Weights of a small GPT-style language model, trained from scratch on English Wikipedia: 22 layers, biases.
Each number is 128 + 24 x the weight over its row's rms, rounded and kept within 0 to 255. Layers, rows and columns count from 0. Numbers have three digits each. The size before them is the row's rms in percent of the matrix's.

# down: layer 19 MLP down (transposed), 1024x256, rms 0.0458, rows 789-841, columns 128-255
# up: layer 19 MLP up, 1024x256, rms 0.0459, rows 790-841, columns 128-255
down789 104:130121136113085154166106123109112158114115097114114100131117127118129137148125114124104163103107127103119125167131116075118126093140132114098099147143131138116133125135109112108125086120183102183136103171115108101163089077116112136095100115150153111098155153110138123103141107132176129116155119144162143135133100172120128127160137125155110104114096142129131112185109134163157132123082
up790 093:075149109115126138116137111160088156121110148131131145127159093138101125129126117125146119080143113110117106159144140165158133138114126099074101175140152139135151115132116159137123123135136154141107145137112141077141119118164090113143123089110155159147131120141095102085106161119118125149195136133172098151161126140133152122132074129135089117125145103079165139128160097120099106137196
down790 099:063170098126150148166162130157136127058150144097091123141123126101151089137144128173125149185162152117157140158130120134173133112119144109135134095125126111140113116152131119136152133117077124144144129134107089072112142087134108149118118080172165143136096101130109114153137110132085098120115079145134139121122130140111157140161130129162140121142096110151112150116155089165136111128114
up791 090:098103165161105108116116153144121114092165108134148165098150131124116135107167122131132132141144117131126105088098136134095174141124099142182126100156089089131094133147133135145153143159153177138111162179153143099171143149123128106122120092163127148118106121141121126172120106148171104136142130119135128105112128111159105140160103074192132135092123132086133120150132115156186105145127
down791 087:121167101143186150123143132146149125148082097135113102133136113120106089147113134121155109137137117061123141111116145136137170091146122183135122137094113134126137117132107158133124102113110145134124099126151171084102094126121141156092127129161148104165127160149149092093119117120162106143150108094131158110142109108100144146090107158092101132160191144130103120146120127142110115147096
up792 104:115085114141137137157134120181129138137152140130118090084126129138118162117090136175143124123157157172125139082153085121175157130129179107102108098084144133178134133158153154169162140129116101097123115118149121133110150111125092116190162096121133142128115149122126103108130114083142140157104101093115107154117106149152169150135126132161154156138143141124093117145112150166139119150095
down792 107:141150121152133134165136127120121140123142116115133117130121115109149115129131151132097092110137117111125107121136179131106093124130099108191101148166094115174112139146123133110152106121087107137110136126123094105156120184084193150104119130143103137110151112137121120110126154141164141120091117143118178151091108151122151183163143113139142148121122155153137177112135116142139149125071
up793 093:146142085089127153145112108182125188137141128136183146119143129136148145143120144165099087128143123126161140127125136113123132115136122150089084124156122139126129168119163128151121182147129099124128162115157105136103133083168093131185086120103135099111102083134131132152158160148140108103176115105118112102117143147188109146071143154164134156120165113139114156130142126133107111122134
down793 109:114103126105150159149137124114105109113084153110091108127167102152133120111113170123151112119148100107129109099159144108105142125109105084137157104130121129089122100134156186121099155113164135114158133124096142014122121107077113122094130136127145119117093110121147142127149148125123116096095130162154139140159099189093129140150109127167148128131150133099112126093109155140151143161124
up794 096:124132129132110140155141136143125127150149133151089123134159162140138142128115134114116137090106116113158108098174095111144090141107158134120167157158164155134145091149132138151141157213106123110099122143127133135101094131114149151158130099140145128119082107104126159130112138149120085131126127147135141114105135158127108113109146107119139155106151123187127122062135134069115061118105
down794 093:118161140066177095091109132085130120125112143117133145135110154074163154147105146086108123148140141139112120148162129169130091122117107117135102111082095106164110161135126121152144103132100172146102129139124089177155125125077149114138092095165128143113128115153097126138121100114120104142150120122112099143117143142130162106146134129103141133101150141107115171097127082100142149133078
up795 102:131123145156131121119099128135122119141196129099145146063147107142083142185168141094111111106105125135130151149151165087116130084139108112157142090095125164110119108144123111133113143134149105098123120133178180121092155135159153096112082115120092140138103128115125130155146128176141128099122095133136128140128115133120139132108141140114139158103143145084131084111132109148139113123170
down795 097:118146168141121131180097098145116113097174149148140159158140169148178138129174116141137087137069116128122126092119115131122176107099143144087180131131095112086110151084138137133133032181146141111089156162094113103080158160118086152157145124145125153112163125166142101201116079114172150139094096111146143139142137157105177091126121116122146108115120135128167127153113129141136128141128
up796 099:119128120095136095125129158136130135155152103112186140128148116118118152148106133136166147129153121136171130141124114100126101109147141099081147130123126150122128129131161161139134136096126158097160155090095155122081091093084107099197102124152175148102117097122142146134068103106147165130115129095145145139141151074157130150127130124107110082142153131130152122146143115100123168111085
down796 093:125125120118152151134120115113156099146087156155123167109121156096107118127128117170138123146112132149087113071115111174128155123115093159174144141137141157178153173114087129130165150101159126181122157148119166154120115135121141115109103110168104108112096126150130140144093134123134133136165153103105167126147099129144109144099109183134149093087128094143138122119124158129112115132101
up797 106:138104104084091139115092099132161105103161162145139146163135122111167097149131145094126109154138114155127123148132122096155153142090074113090157152118115143162125107111143128141159127104126144160189063099110117156109137093156129093124143091093111112118118149096081138126127124128135123138150123138104161140145136138178124122106107163120103109140128181161148186114159157140131094121115
down797 098:111139145133152136097152136125101112133186102114104165095120097151130137103125182143150137131132125130134077112117123192089096125110188135122147116139086131111152113140123106104135101156111134122127133125139157200124117136138137124103099107133085142080099121143166125116131179096160143109114098114146163117129115131126125127118172147128151157099120061092131122162125122119171149165146
up798 101:149123134142140173141109100129160093072095113109112112096143111107141157143107144133146138094103128147124151136098132135163144154144118175079142120113150116166078131122104120166108105103132141111127153099101121143107209121116132133099095196157136122114141163151126127127111110123159110124141128128134137146158131136103084088121181123113115121095127167094128120184118162132166059150130
down798 103:143090153127112175134137189119119138120121129117152114138104111144095090111151111092094138114156114111167109096114134093155097130152116093092109108149144170100161125164113122096126127133143162125113136102129125050122127108147149167148142090111129138100134134166149156088135162177124090135117092143146154118105100129158107166124102148137127129120104146135136103105109110105135129146137
up799 105:167150128139143097172097134145132119119115181112117148119102100096123131131128118122138093099180153136093147118116134180088140114125141129119066115134111146146096076129179141135152145141148114134147114140145117152144111171164135121099138135070116119098103159135144163123122129092164113107126109093109158145095133108137124143106149135090126164156109132160133128102075108108111166096121
down799 111:122136167094160149136119153147162156155117089135154114153115153127077118108163157103150134132147142134072100138165130153116160118137124084103112117104060143138144077163094156085088154129086099118122130144133102137108147144150095106173132104123109146134135132155107074147135098134121158136140181169116137122115132103175107145142087119077116129162104134134166133120136186162129140119131
up800 101:173116157118124137098124131094141139126088138117150134163134108154117141115121097130092130188126119180128153087081087151137148095094087124074105121111172124119099120128147114105150129162124134095133106123125138126122154137145156085181157128103124142111110130132151156166118134147103164137105146092126147160137159093133117111106110147143119166122096116092104153129122141151159123125151
down800 097:122158144139122104150137116144126134131131133114089132134146140117099112092128092120105130124118135114150103139088143141088156142180113159128185158137109137143102152116142097089130139100113128144082138133090134145109156139126114139103203118067143151129139152129140121138154145103138154138134129078124115166180153110094104123094132137101119130113132162133137129123147128108115152133136
up801 102:071106125135106132137161116121112115136123139117119131121119150135128138118130146114132124151149078126146128122095162163116080139102119149123136117128121101094130096132080139124120146127165136135171101099143145086097124156154152130097143154183160132131111134176121056106156130136133111127121120119113122132155155170159125136109131122122140132124161150076144138132146156134141112143148
down801 100:140136119145136131134097133124121116169098141135134148133149107108140144162158143122124130141148151118106107109132107130140139113066175140148086129162127132145119093151143100107112136150072112165118107132126117031152072145145111124122134128139119154132141112062118164166147136099142136113099136162075134142097155115169130110111132102125084129119127098146150085141128141111120134120087
up802 103:105136116150112138130125125136139157111139121110153113139125077148122113142139133126122158124114100076123122122139127180153140094100139117115148130101167160099084122185106138124167093089110134144114058104092131161135132138142116131132133134121105166112081127117118144158117135152149137100180140096137142157115113151131105108154161136095125106120088096133113128094089147131101111160142
down802 096:107164156135103162120136125093123122091128213145145136096151118131130063167114113131095129111132096164143083110162145137150134136115141136151126106123164115117153076111167118119124144146109139123144119098139096124141130144133130161152159156127119137123104172143109114100138110148135142118094116171151111126134092120111128180115106135145147088106133166141115135123110121135168149115107
up803 101:132105108133139149148135181115082104079124144106130152120115159138163105101159165123151174111141130090126111126201173121144153129184119158088109122106096136108121167127130145128154080104131095095138114097137123122123120139094105139162141077139122141128094096085119148137117141126154122128159130183129115132126048142145117139152117109152140160089125133118132166153156096135172122128120
down803 102:136171158135145130130106103087137168083104137127159137149131080115083136118116122123093058133134081165139142132156070163117135113103136118124127159127046155121137145136094147141135130143121130113106109162136102088099126139181179158114112131130150125115116173134135118092167134130107119090135125092129101134142133144109125158087118094155160101082152117109173135093099145134122109111126
up804 098:101127137108143108175140093094132145162122103139149111107108095145133119107118109183096103133107161177173123125118121127130097159130147113173126085176159098145103119103123153137148090130147113170133110124109139129148138136112143144071095154131106147138138171117124162150156113046117130126089105138116149097152117152075160140103130150106122121134113119107140132100133118127151159144136
down804 107:115131163128158138153155151131116117083148156114115103113131111131114161144110120096154136108161109089149140116164108097111130107164132152101140120099118130114141132142132135136166180128136141111164166083129112089158153154122149114135137180131138126085097108132092123137102116133125151113133131155119134155088154114132120145122107162156135130126130101108187152158104126104100127117104
up805 110:142098113168147145105102127120169120086187128126114151117135140115118165138168096139125126115153156088146101159134148194149141095139125110089115112145139118108074133096075130119108160103094134111122107150161091096128139132110150100115112133187119110178141135114119103147153100161151099170144133147116147150111163110104124092155181136141100123164104126106141127116107136123168103134130
down805 109:171109139088143133078145125087168166142157114093130148136094143106157103155114072088142130167134150116104062171168104150096135128148104144088146113087153143158138158135106144125147142130094135138116165150092119091153150131149136113148116132113140116129134094154108082118147099111107083128136164134127127106148153127126114121170149172119140170102117127145109193122193121114096126130121
up806 097:118105134139099120122100128201158120120094125109140137123098125104137101109101130153155160078113138126168091134122153134132145143142087124120120078098117122079111142137126138108120068118127139126132123123128154138113076107115084095125104078178146178103139137064107159161125142119149124184123172139138095128133125154111129132124125122124164126158129103133156149153156134155160104117139
down806 101:109121150149155102134103207116105128124139158151084123142146129163146130143154109115087121161105087179103105111084147120176144119119137091156125073119141125154148131141133128126150170131110159152141120110170163081126121110168142149157142169152147092104109102125157096106125084125121147106119138137106165120112126093116142148140111111139145139148138162161164138083138133134144131148133
up807 097:121070119154118118123095175123114066108172123139144121110147114130082165143146095089133133110125118134135098122136142108116111110145087099132163155119161116117174060146102143102113168104105126137135094115135091095108095107079112131145160119131118167122148114132183132180115125126121133149172116121107122134158140121125133104088175133184089109123107118135128083095125127117146089136156
down807 100:142132114135151124120142103100149134172162121153125172175104112147142151152115108118109161118098109136067144123091127118145131149106138132170124142103134165127090147094117103151108123134139146101123162149122127014120136151131113134119140140141102110144124131112122149126133097109139153155046114119122099107119144126124118113110131124093127137108131121136101109123123150134129128143123
up808 107:102123099108140116134158144125105070150147146104131093137112128145121122160120136189102095138139144125104123125110096130128157081100133089119115119153105123120155124137145123082146115109085142099134137129116147112139170131134131161092094142152149130143122149152172130113126125142138110132157128067106153143146124110154133143095163108130136191173164162146101144098113124128101122107151
down808 106:108136143104179117139112117110165156133155141148120140112156103136098132118125116117105114102158139184157123155135112127158130110115160116129129113122144148134128118134171136138101104129142111117134141087147131114157100139113128101158128152155160093110133117127155146131115106131158145056143099102109155118144090093156115123125109124181152088113128123114112152159112147148115092121137
up809 098:142121118168173108138142152105138135116134132141105190082121138141096118107172119132165140160125112109169133126073153098126102083134154133156121133135154128136147165152116152147107156106141130121160101175111175110082107189111103152156155103095142125132139133139131169095104127098158089113138134139105129109114107117139130131114129139152119124120134064106106125148068118118111105174114
down809 098:084169162127097140090091116115136107155118153138138096170176102130173113136149124123173119119141146109120134105127095110088124143161106131118098130123158145145076108125135112144120147164071089153156116101128161144094175133125131132149118132104145118133117127141126117120140136129144131138094107141137137105142129119129082107132157143145147126168116123131151150131078138148107112149149
up810 109:080094114143142182108117081134112095129102096150104149107113145133103122148104116118122112156154140124089135136124129142130117128082157106151162099143154137113105128132116151158167125131152119125089125105124167131109119088122095080093125143104096116130182187110108121096134149144129110124150160075125120141123095112160161105144079126130150144110118100131107164101145161170115129149107
down810 114:126115079144136156135148166166146101159115133137178141132103084112110141135167161149125140127088156109129163145091131095103109114118134091105102160152170122092140129157171113086121172135146144150116133137116121153114139137109160148116118149134115082149107140098130149133119091140127138141112107145121114131122151124104142125136152122119088091128144137105146145172153102120111141136112
up811 097:157113138102115132130119170086118156142130135158097158117133126122090123121143117116103127110089097125082144132132125116115180128126123120152130132072134140182154144120150133118116075125201127146112095122159129110136118163086184112129114141132145149071118127139138162135141105144093111158141177105082081116117180114119149120129085117156130087107139098106130136142113089119168097148111
down811 097:110111117120177120098125114122142137140112167159091127126132163132126124130121121111122118130142080126131138156110102132149139170138159107129137160144092109160167112132169138148075150173129120138140121110148090114126133078139134094114174124121108114116138123083182142156121175125081153083125123125143085132128096091112132112142101140135110133120144115110128135083141140117151155141138
up812 097:181133148164178113131147126133151159120140110109131083123130099146118097118095105117099127115121154143109106105153104160187174142100119120120134158133140123118070130145151103126138131184141181125173144147120135136132078139137152129120147141121138053135101142109111160132094142092130125132139128106184106153091133154102075114149144145179112105140176122130126121107124103085143119178104
down812 094:079133128120170122135104132111181130114119129171122152134128102160139149174151133132104133156153103124156101153141165108161097117155189121073106107098032111124151113133110152103097148139145085137142083125136143146108128157115110128112122109124111147164141150118113099129135151142121119111132160122089131106155114123145151142114132059116154162142104100155126089146141126163120119084149
up813 097:137136104113100109135144096083119104149115158111174129138110101129144105064106114120119164135159144099096101147140150095139118157108107117059106114123115138127141104156108111152148137128138147141098116128147165126168158141129138140165140114131114154148113122191157151081121119119110151118146169129110115114175149128155163106108145183154137155120102148106115082118156072093163141100096
down813 097:104114127146134131155116128142141145115170103130155121101128159135141135166161116161118111140132173118106138164128133150108129125153133078101131132135102095091132096149143056140147136081106096197132147102117138091100163144121125153087158092149141121097146136121133162131135109145152117128130129153152076107159142126076147148113160156107084107114175160143094125126158153145155153137112
up814 094:153146087088136137154119117101115145150125117128064127146166103118118126110136129111104123161143117106130124130131136162153127120138149114135122082118151088116150121112107111156127114142144102152126127151173101128122171145106136099140132111106160142088089093161140161139187122132117129131160097200108134159106135093157126114072106161139106132156141102159122122130148134110164179079171
down814 095:108100181110142142136107114114131088140173110127124107118104153126115152197106104101166142087163148149152132110090100099130150117142123150136100111122133123128125120139141141128134159122102169114130105090130171153102129160166124146151111133126125101110109176102139078106119147173137123104165158099137156128128135100117088145152125140118126113051120101115163117122164141115123075153148
up815 100:145095114079123151118100124151123101082137144139136143135129121142076079108109077075114104168107137166143119141137125125121153148096148131174135126167117161134126101143160131116127136139099160100144121138113115153131116142123144171155171140092117123106120146090148118150120125098168122098132080162120137124150146127107170134131093150120114165171102170149152132111169128113133141146134
down815 098:158112120117124115141142153133099183170118174167104165130158126106110168080093109143156148102137099114123118124109123138117107107110135120153155108140142137123120130095123140131088145117129069093104113141125100117124097134091140122103137143125083144128130126181093133129154145154128186160096143094143125122129108149134114121129158086150133105149126104089125143110114125131115125149114
up816 094:127118125141121118151148120105116158091161161108113115155149095121155114092141137124151158121105107102144128151146145118179138153110178158171128065108176107094162097159121157149103103137118158099127094118150112099124067140114146120094151095095110133139120144124122111123144121120143101134112126076153130121164172107142120124103106127158107109119104089132144114136105125150156096134145
down816 095:143135118136082098139119165090110157165100120089075122145137129127140095132110143134140160128168129137111142079167091122105129076112094145127136202131153163160100091117151123118080127155090114113096134117108156111100144136104134121138157186138145103138131111142143156152111149152084152107103134127112139121109118154127152153108144113161111136093130152075108121140074128116097127144169
up817 097:155127141095130120119149170121117081150139152059143101112154164102186113119141115162136106129162137121141125143116119182072090111084161123130135116127143140129111177114133137178138141075116141141135136155161113153087134126151112101148102159093156171134150137142136175141130102155130140138141114096170159121133093152112115141121143101127065132127098153135127103105127148089119096162120
down817 090:089077151108142142139138103159174139130132149096143129115133114132136105092130146107134128113168115137108126094167168153087165111124107212107139162111198141104108124091142101123119115102105105066123140166139101201087133088119116130179119124108125153133103086091084117130123123106167136117086147141140181115117112109146118112130159100171113134133101148107132092153139093127148103146131
up818 101:145139194140077127097094147151174126156133125178136123119093104157136107102094172158128182145150129117144133098154140117115135133088143141166123157142125135120088064108105135166133106119159118122172091128113143144095084148073135139142170112121126106112108151152129163100155116106139109173135121154139125127126136111151106102126153121139123133115093144136111120102126143115145128115129
down818 117:141143154146101140112114123123115136077100146149160106127137138135172126112150119158122134128123114094131130161122136162108157148121065130097129143122129121146131080166129143137102132117120152148137138163147102129114119154148137097089162141108178120173129147110143104118109158146103092123138116160089132154108101128140146146160109149088118132119127084124105140170107080123104125108170
up819 091:144142120121133124126104106165076166139143106099092140137069131168100125079175128102147143113143094110147094139071149142152132138145101103113148153110074153143107089101111086131136118148150157148138117131132140118134124135098118102110162103108175124088164148128096128148167136117146163106100114154155147155116130129156163115125142156168136124148094155157156160128144111175125093126155
down819 090:109123161099127083139105102135152131121080127118156126112133076090068106111128095137155126116157179182133149145159110090135139095118165165143156110105151104152131105149132164128135190124102144122139175131157129157148157158151150128130112109155121100159092118136176157125154108104154144115125139157159156121122120124090124095172163113091151107110142104131165150134108126098109131136111
up820 108:087089117111156123118094134116127152181101116123110142126134114113095123090125131139143156145118078094106094092115103135165174140179135099105146157142153161101069145169137124125124138164115126141157111150133187140187167174124181148160133122124084186161095135148125103128119140132132095100159143153154110142103141121098101118144101129138141119159125158112133112079115117145113144152106
down820 094:123142147150114102121136115190148124182122166151160149146148154147102115124110119135136108107130123097139109118085136120135116082128101175154107108164127156116109176135102198140153116105176157172173089127114117034129118154111154111108129062158107132120113116109114142121109103146126143151131130116149052125122067129126062098126130136157130170140134143096086149133143155129125126113115
up821 086:133114132105134164120107166159133109114141113111123139122140140167146129117079126183140118113137107118124133141131153180063115126118090103136147123174133098140178108091190112130131154074113151142136107166085119129097163139141142119120095099137110088109111135112123156166156109105151106108114119105088118143105141162124090121081146166129124113157111110174129113130064114143111142119101
down821 094:121172138169095106139118146109113149113138110129129112139160125132110122110139141126098154165154115107114136113107116105149192116117116108153137131100134121140129095114122181112124140137116119102136111097146105028119094097121095166116143105137130145108158112096140145124094124110129107185189131144145140146101143176076099128176141143134102108137122148120153099145110113129183127098101
up822 096:180102126147118129156140114139113121110132135134128133126122143143124120132122106123104114155106131102152114139155133112117088141124176129128098111146157134124132116134103178135158134136143071141126078141115113157153126145135150133099116110134102107089109157112134139160158130142114120130185146113153136102144117120145102098141131130129090155114108144140120144143131104117121092164115
down822 107:138165113117114139135148098110134112080114162116144136119145110120098109129135154141133123142120101099143155183120104079108112114098130119139118135128138105162156131118130134128098145127137108110110125123138132188128126128122146149114146129112129126142118136133110120094121091141094132148146137126124128173124146098107135131077154150151096125131115130120130123187150118117117115123137
up823 101:158120137113115130122129192107134122119126156163122155151143153088109129118176150121150139130115130086123122137152106144151136150170138146145134097101168156107150120151150123149141155160088134098152087124137115167161087122155089113179133150128135127127117116139082128119155089107110162142180172132142165121149112122111150142150135109158087111134129123116093124134106141115133122112125
down823 104:150134123111091135122155083114092134132108092121183160120099104136140157152118104147154143145088179137157104122141118111124139144164048097101129148110152099100128144104110154125151133071146154131138139153146129129115188154117166112152158127155107095150140136120101145119125130122121091134153132157094134149103135130120105097137112162107143108107137105131133113092117131126123163110126
up824 104:148103125163149085120161077112108140127112125115107142122165123056102119093152088150149145130143120128078105134110135119114140133152141135133161086102128124100163149119149074120078101114119149090128125137156100144075116147138139130160138104141162116117142159118182139145155093134163107106130154072140118148147120151124125116126110137106157109143142155122146129126129101128141121119158
down824 116:157116142141145087099109159146128119149068114140104112168129093106096114146135123096128102142128122108148128123111089138107122088125099114111125128160126116134074102122137150144142166153157106147147159121102123140119112115135120106114124117092155151111160121151142117177124117145129113162101113110138114089145133122149132105144081138145151161108137134118144128124092146105156115131120
up825 087:108148094111147093130089140130132126134159131122089173124150141119129153150109106153107148129090125148128141121168140157109125107068145150069133118165127127153089130097129127140175157154173095137105123136154107134154160142136178086128103136130136133110119121142143117126121100104144095089183129129101132131111106138159122113138092090129117134107101130151144127136134136134131128151126
down825 090:146113120151112109091142116108145126145145122134123133152137153095121124116106171149120117145085101140097156152072115127119115134165145168117168109093124130149122164155104162146140091140074150124163086095120109124125124153149139117168136083107153113139123175136140123072102148098113087134121161105177149134143120133124111176168076142159161166155126170142166119090118126139137154106198
up826 106:132085119091130108122138165155113127103163097125112133134135123138100070168117135145126141152127094159135079154136135124138101123124150124131171159101114131100113141134127149139130140128126126103136123154125140140144126153129160100124064106148098098180091136129137170169102134113111149110127153147144147121151146133170167148073130153161146134091138155159179097126108129103130094123130
down826 101:088101123103156181144132128120092118138100137152139078142136123136147093127103152127139174117145097158158082164131127075124111121130126114099095112097137129164149120120160120106119122149086150118156099115175131156121103159145129148083128098109115166132135136127130113132150129128153150111167143133124132123138139129089141128123157094161147153137148111170179094141129145154177109165123
up827 086:111130098101097149148110141094104123111169126154127146136135153100119157158134137122088098110164126151151083154070115157111162151140170129146175122100136090132096129127149178146132122142147072142085149102140082080158131115123073114111127128123121117103094125146143111120123110184125130125130155151114170129149157112179126109097136147136077151168163115135135077121130119126126162126133
down827 089:113151135138149108105103168156115115101154127096138122073157144126187152170161168103126183178147111113104159099084128112135095095119120153124143161103133168098153138097112092143125166111127124119126107142092141094115127141126140115135148112142150124165132139115130137102188084169127144128157119101167101080121157119152154108103116106166154136107130155111096093119132099141167098096154
up828 101:134121139150139098117114104191155091139164119154138178122121160097109155157109101165125143137143163128137172132115114135132128120121150094096164087104128121088117178114122152142113104171097094109136146098121139122133141117151089130112121139121110125120093131083154145161157145103120159136118143115192120091075123079128089110098143081136113164092136149126104127108138130076172099082101
down828 093:114146099126145149178121152091155110122119111093120143160151136096130121101144116130107139117193116100133124105129157089113099148181166140146132154138147110115093125148141144116146113157101138143105167179135124198144111060137136093151145166155141166153173148098140126086158147154146065139139117128128109161139092130137124118145131124134164148152079104115122125148135147121094118168131
up829 089:090110126121119081144127131117103100134147128083137108134147123165166151088109128150166118136137118119164114110132125108144125160144140129144122094059137143125114155072134160159123127135090123140080139127136152094126165132126087126129083149126145109131121153110133120111072112106112116137149125135158165143110127124118150081122133110155104128159122115135121148119141120092089085144139
down829 093:152120120091121138150099153117097158109133144154129113152145105148117148128131123117105144142135156168157146132120138142118145129080141111139120091119115138092157103141124141089106101132125094117162109149110113080135123140077169144132069129125131158137169147102129111148112096080121112099087155131153104136137083117099130121148113139124157155133146114141145155143084126118120185125127
up830 110:085164103148144138119107148118137123122113123165133102145121091118139093109146117154089113159155113102134129172087143125134132098135120119115130141159093094058111133112149195116095124123147118150107139126135146137141131132145113115098150151150138139065119107103113100131125111106130122148131143173152189139124167124107101116100108157116175112176135124125105111102134129112120165094151
down830 110:162109102162167150107117180115104149144167133120135133090060145102140151152129180119148113129093136153128132071137141123145146166110164148150154106136131141179177064143117064145166066130124106143148156130147135127130100151133129096193116118154141104135115152152105123131147144125135144153105113100111090128139109163096145160139147137115117130078088139140136148141173134150143086145100
up831 100:154115117146161140140108141152135150083125173130129162093128141133139177140136168118136149080175132079138078122124100142114111096128128152125129105126143121141130149135081128149139186099103095143140105080114135130172148115111119124107156127137148051168108100133130158150071162122122134147117132113152111091128147181142143159100152145134101151142137149123113115119160148132127093123123
down831 094:066165142114141132082143131127149129122159127122103126130165106105112108133120190093111135112130131124180139126144119097138117151110090131131123113146141091131135090114085137138098164154135121129127181132111124147175149115145103134119124178129135125166159135153128098120134170102139114156166154129094133107095118117149132156141092111075157140146129107120097112147141156114120118135147
up832 102:129117119043153141115166093150148170128133103138139111170124122139126069109125150140138145128153142096110165148152096128129163130113141165134063143116131196159117131146096129114138141086095142081159141099145088161130116123156133147115137131141125104110092162105160122130120112114124106104129125104089144138103182128140152139104162173143153122101093098134104116103148135131103118119172
down832 105:106178138164133149167111132143109152106118126116114176141095125096129148154112092150114140110129143159108109128111123116113107114137122126167159125098120117079127120124120101139132102113110105117139098106133125126117083120118166130155153153125125142158158130104121125139135132084105124130116132146149113124166134111088108133115111084118123159136141180083108127141126115166130133114097
up833 102:100125100133179150151167129074121158119132128165118109127132120155157107094152137145159183095128152156126133085124106106165116146127118147141134099138121120098127147121139166098105170176100138117155144111128161137171152170148152077116149181104138100131146133123124123118104084132126151108120102151140176184155114140143135152115151122102143136140127089088131111110127152098111149141147
down833 105:184125139112125138119118172117121101104090124106130174139081112124154168137127071094110123157114141131119131148155151173144141140103141134151141121156119102111138112135141125089121126109103125133096133105109118122111108134106124148172143156164117166139147092121101063161143128104096114154147131151106075120122087078127121141125098117164144111129118116127144113148139121119145088116135
up834 096:097079101179130153095136148110115151151150168143102175136077113103149125116151129157109124143152107098117135104117098159112084201090141130143183155121141142104139148088124123104139135124128112127106106119150106162090099127153134177153136166078146125172140124122116115179159120126146135120086156159169141144110159132166109143121118095127131114152129162134151142103096082137121113146152
down834 088:095166123105116124184106123159156140129114076141172142153096154110147124112138141120146144104118138096152146134150122123155135103120146126078140087136087107117143161131142115118082130128166146116135121109134132166135162101119140109083115099097130158108104117129132137073102127144146132140106139071083072151131088132123101104144125141141147123117124103098084155107128147179129086121131
up835 099:145113112144091121109110121105138138106140133127167163146127088160113166128157128065141147084134085164112114149143142156138132166135135158129131129137170101122120126145119117152169139151099109134173132124133147098161137115129152121105149174125157106131137110130136119097133136150145148156177137139148172132160097160122109154108137126132104091105140124161156131086108112097133131109110
down835 098:101170140118120125125128070124142135115135153148118119143170073107100117138130111151099109161128175093133128127159111129144136127107170155063115081083131149116150107136142104146163121115132142142148122094117127133119135165114167132124096130125099122130138173119141167168119133140087151130122122102183143118132128077100168143130080134122104167138118140170136160157147140141113144110139
up836 102:155072155105068133168121124171108135122141123142078117065114111095123115106098099119106166091123109158094087130108137102157112085143157122149111170103168090185140157123120098125182127122122112121122119141124134100148146147116153106101121096139123151110093101135081118124178130168127122075148142094117157153128158148130169133129145120163095142111138133122140147136132113097143087126138
down836 104:111112091133107133110133084138092107128103106139155127147080160141136091115124154141124140116113123125116119064092162140163155111137156107155130115156158141149128142139161130138142110130174125105123142109123098104148112084126173080153140139131087129118162082145145139116131147133139143139081089132129108145140167128100094121140131090105136126171064178163137154131086118134105143125083
up837 090:137183129112135109135133167120124098119139082172156141125118115069092126175140165112115141130126122111132122113115139122202169139148116127128090126135146138110051134204143136135116159154113150127121080139123113140094128153094155105144124112148118088104103086134147105138102145133137148114107095145124145120097115135123147115137126094142148098127132066162128108119140120138112188140162
down837 089:096108099141113115119138139129117127118101100117092088133114153172133140102118074152124083169132142115146107113183143128162128110083135152163183118107098126146122180104124144159093096108106067121142145119113166166199157156087149146133120109125119110150130139185118157164105147124141126102127153103105108124121154142130124116135176114133131150104130154136109161121134148144107088140158
up838 090:138139154106125126116147181138090145153105134123130125142105107124108081116170164115155146187125119128131125148110151092069116142126135101140113097099093116118110131146145180132175128144103135131146122081171175118136109119136150111103153120091101109120127126145147095130123082170127101102110159122087137122083184110109154090153162079129100123121131116139144145101141132142151018155130
down838 091:137105116131104143149137076103130157107133069135103118134147179108123125085162106163080127085175142180163124114146124114166105130158104165147138127141100134145145174166145110154112134157164148139100153160110116118124116147103098137117136144138107180127141156120078142138138127132149118146160121155088138128171119129140142107124127120134180133143113157176176098155059097134111184150148
up839 093:140144113170141142129114171164100157085167104131175131098131111110160126099144152132130107131152178124137129132107077146101131133124122137117125177102132161146080127141105091122130121158176144171133100115081111171109166164097145133131100061115166103123103082121156072120114137105111159114134106169159121125088121126119118145140162130152145108110113125123116137129142112153125138138092
down839 096:127092132128122101106134142121130127198131109094109116166157140150111064095128140141117094143108162137094137136132138108123147076166143119140135112120147079120121073137148157176133112114118106100135106172164138177128092093151100127170122148141114139130124142095147118143139147134135103153136116139119131127119156114130174118111117101124124116158124146119103123142122136163113140133130
up840 102:097150108173110132163157134136127172128100146132160153106072120110119156075094105094148123147115116111088118083114138151148134102120105160109167152127131127089128082146111108116124109171124131148165134141147131128133135131108126092177127108190175117141112141124097120168117151084126145127137156153104171152156102136128143086098177125132133121121146121120112156137136126118147095141096
down840 102:151076144109116109156081152116155118142154137148107155128138142138120117119176122101110135122129117105136116094149142120110135171106121121121132122137126162116131138128133146113121160118149144073098110136142065087072143104112108136135168122127111189149092155102114130152144104177145124120133113120160129115163103104159126174119163146128125133110113134143160080136153117129140143176111
up841 106:109134134104146144173116092119119141083186066119139121166074155126184125143146115129147152140116146142157132140052142157107127108113126145141153124118103073122125134105127136125137116153162115105167177107144099136169165120111120164121150095087060148131164128125108149113153139131156124106124143110109152113126146114139129165122164115148134115120136123167140108138132116103146079147135
down841 111:146109139162138137097180095121100127109146149116128163163146140169103142098146103097140139157096131117117117135108099113146127164077108135113121135120100195140145111083113144108129116150130160136118088118106084131166126109105143127121144128106123124129144160171136088147108120200089155123137113138146144128173109125111135111164147129080126171165099132090113149124133118126142122111143